{
  "n_layer": 11,
  "d_model": 128,
  "qk_norm": false,
  "init": "uniform"
}
Each number is 500 + 50 x the weight over its row's rms, rounded and kept within 0 to 999. Layers, rows and columns count from 0. Numbers have three digits each. The size before them is the row's rms in percent of the matrix's.

# q: layer 6 attention query, 128x128, rms 0.158, rows 0-31, columns 0-63
# k: layer 6 attention key, 128x128, rms 0.157, rows 0-31, columns 0-63
# v: layer 6 attention value, 128x128, rms 0.197, rows 0-14, columns 0-63
# o: layer 6 attention output (transposed), 128x128, rms 0.187, rows 0-13, columns 0-63
q0 088:482500558493503479476534520406566425473441534494517603543578479609413450498511453571528485469505573456429437488396541549585407542467475534608478455482468481463453522572464454468536517515522462
k0 102:543462509542530535514458487583476470489574431563546539619491510522524525504518603517538460523579464504468531475567486481515496441471488454429495422480406491486525509470550511482420523475483478
q1 087:522459467506528549534539578478453481491516544470464451546378440429501565485560476552466490486469481561471560568570518489447460539558486438460451516550560389423608450501467510486512429496398536
k1 083:443519486533432401514573547501501441478523472515481511425503548409438469575552398456528464426413557465447459557409473455544511500547566520566560413455528578461518490489435558524464488521551409
q2 090:546454513485510447545501475445533410520590439503534467478654522549473458585527463391430426470553457518546492590476420415477431533401544465456485517430411515496477441512415521448521527450557450
k2 096:464566524543452464549373550491483529432481534525382531442413473572511431612557489514473529473479461426443500493494540507567525535489470468600508504539442549469545586473427518445509489484463479
q3 101:393506543513498544522508663425536573480429584506472516496522437455464447489589524418413413412574470484485469532485495511447502497513504380529563528548419475507602438497460505471508471480464559
k3 116:504435374504583574515495513504506507471579502461628433540512578515548506522479482451497483531457523437540446600491571462516506463509556540487489507460494513493456325564487478480530586574515523
q4 085:530448423473496526559424507501497400534497575474535438531567498526422532562476485465577581503460528557548483444572466456537535524466504469580478471422541532561424548539502451543488570508432463
k4 099:566494500491439529436401525482529614508530547549439516467450497551446458529486557525516529458458448492484477528447502470561612566496403399470532528502476495521566494448379510470493539484476467
q5 100:523604481548407475525522496494515553396466559518444530510469544489530466515520514573500566467479475494431462551469561509461461593517478497500461529441422489572497396466571450511546491549523605
k5 082:488505518517504524452542488479465448560480480456448484457379442427600469486505531420538568503458492467556435455468518616469452475522526542601448477433582507427454587441438540465572511426582502
q6 095:525483448397423507413489561431487525556536535489388459561594529454435497478506506443510518516539500525434496516445512471514532497461523514422401565531486493489408491491419463444530469478592552
k6 094:492504548441562447495483584465444460512521502471550504462471459404549480581503583430480542482398468405576485460617557550440427554530497608548588475529529498474500493533454483471499497494524517
q7 090:410564544528425488514517433549501470468488549489469536494441515516529481507536488526530608580549561567511417401419431582437491519535495434519485435519517458573437458426547517466390440460428570
k7 074:462496506461511403481534533392469506579513502536426457395479471471472526474517545475549592501466457477512456522537600464512470542488522483527498495362544457402542587439461542552529490466508534
q8 116:433438448529556500534534431418537462459504534478594467493403399503530534562507460564507454518545574509505395519551489509550458540474507561562502494556559546523553544455527459480512495490458396
k8 089:494471410444516491584503498509463418498469488523557556481620500482434511494513567447508482503495512529498529537532499509484477401415465598504411459358482505495474482432480450532535450562569509
q9 110:573476438578465489521499485509389468425503525555542478509432464475515529600574459463513599573445461495414459546585553582501580535511577549575487486596434529559463509592559518470523522533493517
k9 094:544487464480455588479522509529481609509415489497496598576570487543436468608568588580438464492502481473468632451440544528482502502402522525505522464502476401580512480513465494520458545585447544
q10 104:443507423457561494558537464565612552561547535470542558534416448545498554480370599591519498484533488418513541503514661509553532523463547484451476555508571469425536548531535514539487503558448486
k10 097:533509482420513477476543518481472519462584472489545492436520613607512516463513489568520437493464532475552535493488431494434517464504440575454429502602554520518453464469564496387457450441515533
q11 091:365470562451425569483548467501520468506521411569501471593420542507445543419500580587413473517548517471544511436469513440443442540467497374547520517531548557598572473465487528553461520522528469
k11 094:436563527508464400443499493487621478533455511500515434569490468527571488489481520508547556468594485459590540465514533553492504521584541449410495499461556498508453549423442503540446407525470486
q12 106:523418503477434480426511551453607488472535469454521542513521472469426463448434492511497466355533594447468484469466445453579499548447534479516461577506521545502532512521440490530480427510553393
k12 115:588467474473538431467472542420595486443595484445557442439565514486437496429468526490554579442491513448471365486476541517543440492531504538501481487579545602455489526531391545469574494482615552
q13 108:467543509380496499456503569440472450481417588408493450524460447448556485469538456506538516455576591467477491531530366529493517485625489452534566484461456640507436446502474520465437533412546460
k13 109:530468476516537471564577523534532553426558503554484606487462479485549512492567554423577547555527489524424561455495531422554382562544451498527458413443562555459536549549486517454464522568433490
q14 088:492483585565547403458501536511586460453469521491478499509489552620453500493440498462477511468403448452551426554466557532521514536489547488482449415439424487454505466571560544538424513460596559
k14 095:494483443430466525490518530460408587444532545578523386484443514468441553503519493524433424546556506525493360520467536436572467469470525461549410559432517490420448501593423464508621521530563493
q15 102:532496542442561529510459474461486541521511488508469466419446454519475515426527553467459499515385462541425568518428443452523441413504497560539542452490568523591490500432401540437518489471513502
k15 111:550534545511445518535538432466457498583403538482537540455528502539478494472493523515516474536353464483428459370498376487508479461540522392545528575400501455557524479486492527498424454470421513
q16 094:581536485514420391541523559492489518495478613533479482429468552576452452567483488478535452535521506574499571540547570456513542490516546494411380525612443495517503518477434456440431500544591513
k16 081:445564535477507531472535464389393451628452498410529533496461468473433522521551501477477510496527532477495488580451470466450520473575541454480517397488498650449480590496491586575509549518533449
q17 095:451522455500493506484410447605422554467406475535556544530467450538493547468488490524499525505450515493486641455450587496503507493543512614513542452465584524394510470488608435580496482494482528
k17 102:524383465522474541486549504510515453481555426573608429496457494439540475484498552523538492644643547565564477485539451581430450521508521512481475577585510357477549482528571440529442464541475467
q18 085:484500499620608512502501527429479590499547520386496500484524513467500434440541517487396447399510435536483456511556482543497506470555494443494480585539489457500532544460437582440552403483492477
k18 087:563529510472462503503565434402503452480594478504508514432565586468515532464555535389590462405517546467460487491498524469480443543486534502509519529443421527386531467556466533456504543571536420
q19 081:461471516453453468494493443504438600483521438464494525505401544470558474462504517496561551583551465401497496496522501555426454498561508570491555517594521580446504513504570487497516479559516459
k19 087:375450461537538499513574510547473477457435432435587426546551471474539490482451447501492539434497572511502617460521444551380459417623495537464513417471560469537429437499571436502477461531524480
q20 080:548477496507537490459583507504565487566505470504455467481608481506448476522484465460339453417525404486564493557446444529549456507509464432493476572519471543511526491527432488438472469427536567
k20 072:463509374545565564574555483442505510494454553462585487575593526522358540543521431528439491495537516437495484490552486362485527549491568463494543475584451538566519452653468475506506490562520437
q21 092:486440506361410484515466468512465516476497481505514446443419549501485560561528572507562568440583568533524453508480478453486503587451445559530480458551490520452499523513636502469490513446430502
k21 104:571504548584508442462422537460542439538505523529467533472434513428483531529532539443461511478432457504535446494452596401464463493469490518454531500497580478463517613422363488477489493526402516
q22 100:601500460474572507425390554507456476560480403468511537549464481497576529471474487526559458483554454533538589470493506532574554537510562478468455581481510501553491559501469489512502485533463343
k22 095:586355455432500464486457523420511522531495478586424502495447440504472481449471539515495494515520570548469494460574481423586498560552466480383503517536517514505529525484494552548566523398499547
q23 079:413427526543557409487493461564497386492521511468577476508556468542531508527477494550544513541506477491428457501521563502453519547520472611524473456428528533424497568550551487551461549583481453
k23 081:521508465580387565530500455525535554550516496500569525586493499501465540522501465518496449495564483494497470537421488369594579573449508566472492438602480581585477522570593423518474507522426473
q24 074:494505506569525539380391457559542427503528474485482490524482565452502486470493522490507385558583550559461574491513507503448533555482501513466425570530519489526619552566450553546640478646357473
k24 091:506460425544465548459360505476525438585511512567555523562550483523468507587448411438496408394518453453525531491441491490576551598525502538436435463620428531549480533464536452453497515501409485
q25 100:514542455623569487494408489528503544520519560444464482511518481502452530491486497522463500462524529420565423424472491449465475477504528389526595520457508606436476489548587490615500494485487576
k25 107:454507553559581459437473478434522500376504497601502520529545453557681541418536623475461441518497433550476518495479533484491514538484538576590450455516488541476515545522494524542480484471485541
q26 107:485550554485537497522478534625596587477541517532478447562492514539447453482489602451511448513438564460582563493489478445472504515543468359556595489455615427544475486486501549547537559447486477
k26 115:520483429502462583447589461525610564443453458500486449533443531588535532478459456519516480451547466495441506581521562398535583533546490474516548529426443478453561481400470555476524516437543418
q27 105:568526556529487473544531530579541534483476513530518546482539569610475424497458435566427551523445463452412555482469475455444481494525496561424527486467439532513624455433607510495503507485401607
k27 103:491547557515487459527475481391509503458494512464542474423441423460462539472464429531481563503397547477553487492468472542527509586486645518615508549492512526417515602468586567519467552453528481
q28 107:436422554414487475450503513497470489384503506561501477458453487428644515467466471496522468569569540449475495485474536509485462485535461483525511532578541521457475436456518525637508515514474442
k28 109:422505474513509466466512578542491489587462521493524529439486507536467528449495378478519496541514541458426517421485462422380519510454544519442467426408505496447470544462530448477504537499468570
q29 103:482430424453506481497492507468413552549546545475519432595532494461513594514572494509550464544493563487525576561424649568487507554490525575515431574493496505478461444590541460530507480517516416
k29 098:501520513493511507470473594552425523523481470478512457498491453596456482610506579450499524472531565545588591453499480551484468496536494548400550598546448541541435466511417437467461511466462521
q30 108:494460493565433451444568556497450539594522605464444490463520518527542514442573429525551604542506497474575481438541615499517527492540470580476504452527495443450532477498579559489435462471451476
k30 112:483568529536497537516612525591429547543474458401467468451548496476443534583515561571576589507526493494501648534516451493488506503449509514499572557574463503566501512516579375439449518532553546
q31 101:507516473470583449412556531518478471544531537431427453566421580500545483470484513610437450499602439522477494538545494496507513499506484493453441560525465439374466460424495505483502507507470502
k31 104:555525469456510419533476536572534466637462498559464571490536483418525448475533434480537569468414508498536471513623533530511436536445564427521564499516534424577504587435549514492499422461469556
v0 091:508466510489535561466490466524436504489464530486521471432532496583478464551565559469551502496538493441508457507490492476565546509479500412539451457493505479539483541581440528452409544446418410
o0 089:454483429499493527537490538539475574469514507491493500524523514492515592453500553498472477589416496539471556444476593461447583452440474548502509516483510463406436477474590458535415508581416514
v1 082:472403503454581571486505489512459574551520424542526464528479508533572461419532562534552502489469487411412559524534403508522421520438424419560530537478497498526506541440553472486457494534449539
o1 078:529529472595459455508539540598409496546500533476524528463396530420482597496560431495468531477419475494429486535536492522464574559526522569471389384577514473456516559567481523501403507493394530
v2 084:519424455354527496488501593641490571561508427475531548501580558525493512348454529497477533568440572496560446462440507444550504534445448528466462566510501540502504477548485437507518492424502590
o2 079:639520430435512513463478481434489477525576517578523463530509482485552496468610460473502568518446513558469540423481500544594577452493551558514564514504463511376468494495491621502553458545536525
v3 080:540439560511608515479494467390395446492488491515525490531406465573472479508478548463495465447457429536509540532540503508406548497432476559524423513467503475451581573464388538445486544518430366
o3 092:500456441463429499575470588479445492410452584511558504491392565487567411474502484556530486573484493443401512471593443425514472514524503580548499486488529501386465459482499465537452487521473499
v4 089:496490419484541478497529573425510458478420512526496555554602484458444548461520542530528560504507496456513510422455438528483488478543500440469553490520446500483550527522542491524422451518452510
o4 087:586589503512642560576556522461409521489474469470523575459503492544488512508537524498392541456512491412494532559529435447564383521459430495517556476451434548436574530613477538479538457527456492
v5 093:505441546449541459530592491523462565487498435479503452464460463497463499497488520492491424465560509490504579440557436409490546450573487625536592475451552548450514486424552557455509567489551487
o5 082:535501446481469539496472548482524437425532465609476459521532451500520540609507598500458518492540484497584515568551445439435625439460463519520417504470470520497571583538485491538486599472596504
v6 087:552514512528505497535539591480482501543484529491497512534541407409472553542475328515405497410566470472510542497471446468514493501572566464517486518470570504551426473561493445475520430463463482
o6 081:519507453502522633526516550448523543480489456562426443484439543513519500496458517405550525552495447595519477535532470495546575545494521442461466534550435481526486511509423539523496482547503496
v7 088:535484442506556533461549601552582474484397576432511539552514602450476534407530422525516511484517520416464554446523509491513508550531502514461562565505466476564525511539548522540482504567549509
o7 081:511435436555595484449547506528526458563527521488488536556565509467536498504490469515467607483476529457631397444462421564547544447493438470478504566506498629586393516563545495554513463522442468
v8 092:513559462486516505512549512502559461493497576526541537537540598485454638420476573528447529543498511501569540445487480438488478494550515408479540507491543527533590476520595423520511434534405561
o8 077:455527540604519447399558550468571497456517519535490479437479450492549395474525463520485581471486465477531431492547464520492533457568503566524585526586442506402493479542498587523379472479452481
v9 083:478431571480509403439489570548459506478450519547455487499611543578527490445448603593494429488474569527498547470553520469466536483451373503380433529490480456516509440454477530554489539453453515
o9 081:538514523579376489397517392527500441554569497463570508434555503582436577500458434544524621455529552440443467468520505496524517508530427690524494501448487545484458538443537519494542528509462576
v10 080:576478578449519538488509488439546496501609465444412460564488487541480455489506573615616551510539535496512405504410552487462483559452500442529578508527502549499520491527530546490467552463531473
o10 074:592407392485521561584572503582473531580470484442493473422647486446368553495515556504495536563502597511501483430513522523562465451494465482459515507527477416550449429490478552446508503516568537
v11 095:508413466455513514556449492573477432539501451571450517502541518510461502477380465487457543563467658549572434464459559521507462581488374450469516509457504549453474431468494475537467558490427627
o11 079:559557323597514549432452464478455492451504485450544501492495470529456479494509498523524441463525447436536498523466522430500552419505465497554606533592438524558542430552534554477554535458536484
v12 086:564447518433494469506396530521511491491528424515526512507496495512441472494538488516452450436516509537506442440507462514394462474435518572529559435458554554570437462434451525522492517513590550
o12 082:554542499523524489416548487563529469432460486542483464465489484432456520465424448511487487517543430495488505469468490405592504404560517517433457524514475482578616470483566456524511569479580495
v13 081:488491544446444441602519480519511521518478471483532512414535529394533553454427515511609445563354539591605479535497467487481454480439474468520519493411475544447510546471486493576507517605527527
o13 075:613573494487420498503509492466458480501508529454487587421422474476407514561491522457451541470574554484456487457513588610498488509557547423540466557501477561426540499531449461510610551475523455
v14 087:397570413499415531412486473478596516503380530591533509523470457513568491464495462627491516557552616435521430496482444513477457494453470508442506446504542476407497477503516453519479468571458607